config.toml
num_hidden_layers = 8
hidden_size = 768
num_attention_heads = 8
num_key_value_heads = 8
head_dim = 96
intermediate_size = 2048
vocab_size = 32156
hidden_act = "swiglu"
norm = "rmsnorm"
norm_place = "pre"
norm_eps = 1e-05
positions = "learned"
qk_norm = false
attn_scale = 0.102
bias = "none"
tie_word_embeddings = false
parallel_block = false
init = "uniform"
init_std_qkv = 0.0199
init_std_o = 0.0
init_std_up = 0.0199
init_std_down = 0.0
optimizer = "soap_variant"
learning_rate = 0.00351
beta1 = 0.95
beta2 = 0.95
weight_decay = 0.14
lr_head = 0.00624
max_grad_norm = 1.0
warmup_steps = 200
schedule = "wsd"
decay_fraction = 0.883
decay_shape = "linear"
final_lr_fraction = 0.1
batch_tokens = 131072
max_seq_len = 1024
doc_mask = false
train_tokens = 710800000
max_steps = 5423
dataset = "wikipedia_en"
Each number is 500 + 50 x the weight over its row's rms, rounded and kept within 0 to 999. Layers, rows and columns count from 0. Numbers have three digits each. The size before them is the row's rms in percent of the matrix's.

# layer 4 attention key, 768x768, rms 0.0856, rows 235-287, columns 624-671
103:542597512464479496578491506408559496530492442519453491594504454485571509470522518540474440450549470416547459488544499541437528473484390466456440
104:507450416529551564607600446565460547429516499491456515523460467506427473521528525584374556476519560439453505450513473424446541530472572363433511
102:518454583536492423537507550551481510461586482468357492445536528488412512467488516502503506487459512417535488604387537554526402468535487553475497
106:541473516455464533553429438481531556481397447510563468502619525485516459470480485449426477429502492460436472472520524469434442477581539509485630
103:555554392499515501529473480500526512510506602476521433563557511503491493538483575459423444527528494471467623470448524468463393507460500435470481
106:532477417424556557477485467539510480531433463523490488421536545561509489474521530660484609549597463566551475508517422518422625500509459415573530
100:416503519445463564461549509530569613529452417586427482601329625528540566499436541452536534448503433533469551484533532451448400524570447450495479
099:483487554495484513467469488441490581563482456500479470488502498597503478404493420454523496528518458413563494535429499437390446550568497461541469
100:506489526522471459472613467474444495541566412481512552505552580503516511413426529377450505509452468488495458458516436496514477619508521553501456
099:575475530524495427491453503530594460409489575442524513494496388519484521493536508470475449509433434517517633511484480466459454391525485591521459
106:562417512505498559522519432503479475525530525505537454508571447499498478491469552491471569512505529579542553538490529438437376627525455544398504
102:473572473531554499468530509482571546473464583498375490406431444460500534378510545516449507457526461425517464529500508474528493476544442512492478
108:456344590501461478479508530612454434536528536464451601505522470515574565532405470497608505386440443576455476447541557550448487533526497560546514
099:549571420475550533478465441591559495519457456465498515431417507529451575511444437485410491488534487476575458549499462523489462499535513517593416
100:551515518571509482477515459478523448463488472560556545491428494534481582421568466467429490461470498600463544507470536524511495453456484434498406
103:471443580443406500489449470479528463412398555478442488520486486528459478496494434509470545461425514505561493488538548531622438474506395455502487
095:468472572502460471509558540500483499583485567522406584474472604498451447581526470476436506549509486505456522564488470614525526450497569554557425
103:506450539526515495512515544474547438550545450593485510478530536557544454479469460544530487491463467474574550423477542534456472520511487477393456
110:504471483527565465516528482536507431510515526646540478545500486541566565504496488491487496473489413471532481427521534456520546495518461504464585
104:530466419483443603418561465542488494456497516553425423442490558426474609504471492510535464380513542518587589433457497433425514540581542453444521
103:475538554477514460491509519555505475423493556470482513493452530524495435593495491468520500512465469485443393567544522569506466565537461440497535
104:471546508566474533530551491371574434480466515466470565575454487515561427484448501578603497539426498502512423514359425471499470437495559412469555
104:431436556578443491528506507520481506503620549465487536506479523457454508469450483487404522512610514518511581482513615509436486513455480454497550
098:560520574490495529553484561534561492470430462531564504554533448489465478522460451475526450534463532480477492486519495433470538514535520492566395
103:472410504529498471445570505496462550410548458429408367467465593481442577485481538510520524496490523614533466542407348527482419477542530556533475
101:493445515538544524469510520506564435545436516570433517488558595542548530540494544465591372523505514436419533560521438470469377478507551387414521
103:456528538470525560561583545532530533494420441482536489478540439408581528482521496491505547490525564492445505508560362421490427525565442426661486
101:476450514431472489407471536570458527486509582469420481543496396477436589484460440433484556621561429479478590504504459554522437525476428482509498
099:400540528534612507547441551591476486507483576478482399467587517415604524496524530509441520495527501522492519436484462429559478445450476467416438
103:491488502463446493594446447500502502428484525565454643508462430509495494441467538588432505467460526534425591592577466430575432475493501514515457
104:561474503433536496400532535541508588396525507525473550568459505568497437492428536514482653564472533526511533402575511438485551481545515439517393
096:460571435419500482415467482529490536459491497569483485411570594479553493523528581523441565492522472513519565536460444471554494440490469537480378
106:527518583467488477511518515614547484517584567501467476469522496487577480473456424415505505627430470480535511460517494547461447580516491623491525
102:534473407515510445494431522541556488486473466551537423539518496521433522416541493513471598517416460553445555487452374499483570500517432579425535
100:466502567515539546570465529497485450408468403382489565586450570563557606530471405566424560580532408562530481543501522485549440442493572475514464
102:439560478420494477468504488369436546438516516566606434485478454456464531465508432504543403500477623490407515480477504414515522556486428456470575
104:496385492493477371494474475523555449497552524591496476566473559422552504615528506464490431450501504594514512463530554457467490442471488566476579
100:512610475482531465518392509546404489433471481542590421462575510488405574582542513493467454484533391508449509524362515514459449489501510468415495
106:385427524518540484512532538522453500510531569524460529378449457525445507603475499570554504515506497550492470587428541498447492524467548468375345
098:487620510431476516498475511570425566470484494533614506520415547558481428465429360505382509513466496483562505528474545533486511470473514507414448
101:460577513404538424465540448534501430531476468573541475477516576518528473568453540533498478428477464488372500520501517510494537448356488465504469
105:545531524523446562534519472460392599473578530553558578509525434483422469506529556567429474501452423580521416484434437473543544437503553445472577
102:475478575438507553548550439387412397449527488460552533486434541446395508381581555524549566497478563508506460535530517461548502470446465493485546
105:456529461470478644500447561412412481438496586479488473555528492430492482593498516383501522571495513506558377478526465475519451449544544476419433
103:464504527387520458520491529420458539456517509430489617590565532476451420468540613476579441485468492472481584508530482485528577463516544605489437
102:572481471594546521523555498445372465413568470557431530522527548444445461502537574550515476442495491502460601454524465545564503490534431440569473
103:547474451500564438476500533574427480482598500532476564504513461517510537556506477568397503482570408520538490499462513494497508581563447515479512
106:491534417620454474509511515463405538506596436531513490508500524536503467475468502531433461553517528445460668517466454551501511486355513503438501
102:562447469393498502504465471414574487486599482503601357485550443625524457485427418443532480480521463448460497494505423470516510371595539428388582
101:485456515510577502502523464547508515488528487536522498466446459468556514490523520536403574448439489535565568539466602523465466452463501577462453
104:542483553485474438582488520545504567455481431511492531644502535458439442481499596580437586479466583503518438544441430512474481462487489530536437
102:519549461470499520486468515482478523491509450617503555538462552418523484550523606527473508509469562569550489514614378504444452434527452498576511
100:607546498477450477488557459533449489469498491489437450458512595529552434492588542504464562510464567483518460473493524457435479524507462469477553
# layer 4 attention query, 768x768, rms 0.0894, rows 236-287, columns 624-671
099:452531477595502511493546527390522489479471505563453438469578489488485487477530418540523448451431518532494618457560450496582509457372476498533468
094:455465527473440557521479518526507479544520527562503531485472497473503520478446471399433506479497529438499457507464571562555444444465537460523444
100:526451528522465476485439496437549418551534566521460455497552482492527563538471480588466438589524503480518533485484510526429454476458517439501498
102:553439427551540519503571410526511484503494571513461491527537530487497505547490550522418460515602494417468451472583515488507527561562522463512460
097:503571403529473473402464503521487561490540554538551478458430514524519541420514517601571522456491388615460446490575498471492547420528392420450453
102:460412431392560571473512486544447568476484423521490451464467490515480472479575551567553522546511492506534430491543551403442453456451458518451575
101:524484364482458443466583469551508479479472564452468466442518449482451502498452473556531531600521450424510475486419530446468525523513565451485501
098:479483524544533532528521570588528550409509423535492427480461473420500552507513527526423558521434450434641397546505540494463536397438611541468469
097:472496528484477502589553591571527532501528419518514625418566487520443478465484580434461490500508525555454474417443547529480569506553442419390495
101:461415498535552394450544523562556543441438462491518540484476470483511424467448539553470539428515450452547539518507389469588508527440546565481567
099:425484519539475499428483475440488585513474507487458538537408514434493487583521537471445571553504481443571494471475485556527561461490596528524478
102:515477549363512591511392480515482553532564551525513592517507494536463517515502491532556444459548522564567433614554492555474414429406433538481533
095:573547514553538503492558470590545507554522515510470459484445496471406536533545475445484550597485545488517501543498468455485596459442535440450598
098:508467560422476450471500435474394416528485463432494495559526475442559495484463438466500625549457500537577606589470524496544493459454343462596496
098:496466407516488469497577540557422441385562477482469498555490518517480472515532470497547507465429453530492599525494464427485466581607551552462509
097:406630569413532430531602494588503507503379469528494540476528445593421445519470482415505522435441475527474537458520454428535498449391456507499526
105:465443460416546574539495524482505421471563520477512501464622542566506407516557550509554508504453533553487539573477462557468570494530562512484524
110:514452531517458487542553498482465412503564532479484574473533628573517535552476473565513596395458484496515523457508472465423431543501484553458490
100:500497489525499563432577487478507548501500388435510531558429582443494465498548447549540557554496424469442510395551461588437462422528498468543492
100:515453536464585500456514499434413427481591512527518523547440496447420446584532499442544448523452384477451474540504541536561491426493539509465495
101:519517450531508407465499514512551401477510482444464457544476500520567557557463476509619431481436493454606527510460429527498465431508490507455590
098:457516549526490500570445423437470531539561610522529436500536511513465492417459555514489595443449576538486496462571527463518501402410504415594395
102:464535528453520524607538466492544417500435554485552470537447465542475516449523473513501470495532477587483412576453509511490544524385458490491408
099:484352547487482528450444572476450512516487586435422530527399525482485444463494515516433400403513597540503384593505448508622525394506445494611509
101:492468468532547514499564466383462492489536586395525467493597500526546536506489506536463485476565513427549506511504499457449452527550587554592529
098:564505563526543450534557504513512519572425537501563501410499495424563551431489508465504496549511578455511515527479357455566492498504524465602419
095:532472481475475501554518533506517597403602520432499565500506474503478533522470542481441462600517412547488514510435410495557502480568482412437424
101:415623465591530579545526582393499498573566479535446462465576529473482436473438589486480427528581410588448517427503528465583574517497467468463500
100:511541600525552484535567519518549465480566477566520601513563539507379421521465517540510460443576552494498570465445495507485475551484490382512449
095:489532487469604504538492435483488628499468511532525488497499581490544418521504510581528517489498508359472543520541400462562562485496470453503457
094:551476516410452467491471458502445498505527603512519473437528547488475475597525491518544541528495511626497540461549495437408505475597411496451567
094:507411535498482515544537547477573502439536484522581577501488502507564525443438487490548535572448509445582532490553528492494513542473522569490443
105:512591457442574456528534482543494490541507479549438461513537462446462533360500622494480572491562514523474589516449391550442577504431435521399547
099:548475563449502541506490569437566516468524531421525522599463430426403518439521507483427510454466527516563473484561454497509485497532571577543621
098:535449440541442601551521492354476628492558568563468466523426510508434459486538534464485437530524539467507562521466505527574573475534463432421474
099:387482541515482425555513576593501447477502485552478472454512502529545448492555424466498456480524566509488450515554549568477482487514481548531523
095:569562493529563479412476536524444476450459530474546474482469488476608600546510487498536453464502426373470441496516533492537527558497540474575587
100:499509495509425549483639533491556459447600593509503444494462442468473431509514481558450496514569544636486528597476520532490479421607520366488477
099:476450535515442560477401529540456520501499525496524456478500514599467484443577488479603524574416546484502509500488444488389514484487541465580469
101:460486453480536554488436516471439592518471468482553387506478545547475407490490531415459480449584473468510631573607505423488532507558490529520458
098:549513493606508423533450562491482614483503577500521441525484510536397452477449519556497570481405373486491464544427451489468546466524541482458535
096:469428505593423489515630533527423493464578474494458551550415495434500437530564476515374487504492528493558537588484522477519565502472580532555449
103:540529509454507499459387492460518465531449496487414544481585529464619544548482490477557471563532517591559453575460474510500446536554633538533536
101:462468584530472475482513601520463524543521531584490560496564470411518415550523505506537444394506467525410445454504532500440504433465532511568487
095:415443504562538558478472549433304574406506579527473473482601466526482565496522616552479505479560583541507578534519530522647628495636519467543411
100:427553424501475488502479495540539528523576570554532510533495522470522528588495581521408462605538492501456497486516601533476471473548390553521476
104:439491581541526510565479507405526478505577435370548503513428564630519463427494400480528538497598437485472559529561473468445509521532504522506547
104:473433432578541507457541509501584516517435530599638419541554467506510433519463456434520521396399462388495500513460460507491479502544484503508439
108:532562530395546527526398542563480467468492489510469596401543519554423482476558480550468554541468558488435435597543436480495456567448460558493381
103:439508538515438476509539473457575478587454475477583547496444496486492469428446613479490522540464558530534510497412517591526514477534561516549580
099:450524486526522478532526440489448500541452426497444441572481574488474494470517502517503573507470423492550476508566482589373443517481491410471506
095:508480539540395443484485451478436529530533465481603495495425479439547476593539401515537436431550531460533511443557432521459464541494534486596493
# layer 4 attention value, 768x768, rms 0.0908, rows 192-205, columns 624-671
101:450525459431524390446534549541400463469480502446473506472444565566561434447467441487422489463529581563571472417535459541531425458435465460531512
099:540602503503528434436451477517535486599514471510498526536484559523469496480487570528551511540422469438483532454447595420576454490491542627426589
097:661478565583597493525460533520544447502490531506436526613454598488439416535443503416481458522559521496486428465545494515563506524455505508487554
110:501537479526548509493532555564442560508501510629592548336536493522451529525511453492492621533516524557543474484490570425464538497450551475505527
096:549379490484522534550505503545555504617466494595502477569539511520466542392602516523464436589425438409447474559489523522486539465542521552487451
097:514515452425505514443532565519506481479526445464501493491503475510492462498475524458513520483408509504424502526547477495402564506438567503383441
097:410484532523511569537534442567489517530551488447484525390461463496496609460475444502526491472546436454517397434524576538469528516520470489520475
100:486520554494449530492477596564504497410548397419475452520562481512471386429450568527570450373470564533523439502508451529499558508534534551488519
101:472577586483569491436505433601526538488483405454493445423451464500454481453532506579533473489513436481548468603418439526490453559553510546570607
109:578593528545541498526505574465598534506529521441450502434519503488463471556518527522485530459460562500454523403373444467461481578439441437501569
096:529440423442522526437513486499470489547523570515597442558442495478496519496546488518451512550443453457438521513392606452511481419470548452451478
100:504524547467567447468529504565467550548425460425532544503516540476548537495536533523575644518475474511417544495465575501511447463502516505549565
097:401503532449491603514513493496508609569553476580562479509549432515551560554581517501547498443599481514519560516496559454474535605581517518480511
095:505560405462509481572442510536429598547486489411495503455549491511512552468469512470462453530549534625467415535579512564529519598602490521479558
# layer 4 attention output (transposed), 768x768, rms 0.0845, rows 192-204, columns 624-671
095:393637574522456513535416531527438516554473478482506510525540490565518460420479554497518397507473460483402526593438485530491461505569518429448508
097:502427459502487411493471529457407495455523496437513467391516513542550518578486607500468563530541471579514505545517534515558519587544541479512510
096:465643554469494544629526567504540481512567557491475553526455456496594472466540457476445440526479551484469431448452457502521440523489505458500499
102:511478504584491463491540447550625459473565424515473599564544481482448498475455479523584550455477478448393474412435511528537605530522491560423549
093:483438506446546472446480439471424406423508549512468543458557573558543476467455512467492467395516490561473510564510464498425624511452365567501506
095:455533473472466422385528558510444443416491423484515430568494578522536558530447449610485436430484538455446624479548559524439569562448534451479556
097:547540494468514371430486473482513452516481463568435484567460551452426457493499523511514489518517460508521545486558544518488611437467537513564513
097:487468554473574510489489487587428497569517455478512576474516503451458502571431532513498463522436482510410438458489530530518463533479475434438481
097:527422516429484465561482427568512417491463497485513531507543444491543521473526600459520528474554482506427531456480461426551513520520552377475492
103:491535483543408514500431447482504529584518589512494455470501415562473463478526508524516587495399473523533477432540499432621526503482474506488490
093:437544429530498467472559585486467558512404499539553490405448510493442524471568516486555532506570484505532490553494490559445455463516492583498499
097:415497484432483526472534553440503560505444522522531492525464514545570509580442526537594423500487566491471477417542459513448525425583477504611504
097:503500526502423557466544556495514441428555489472602519490462477481467518499506566551523520465466511541484460522509551531391511569432423500511488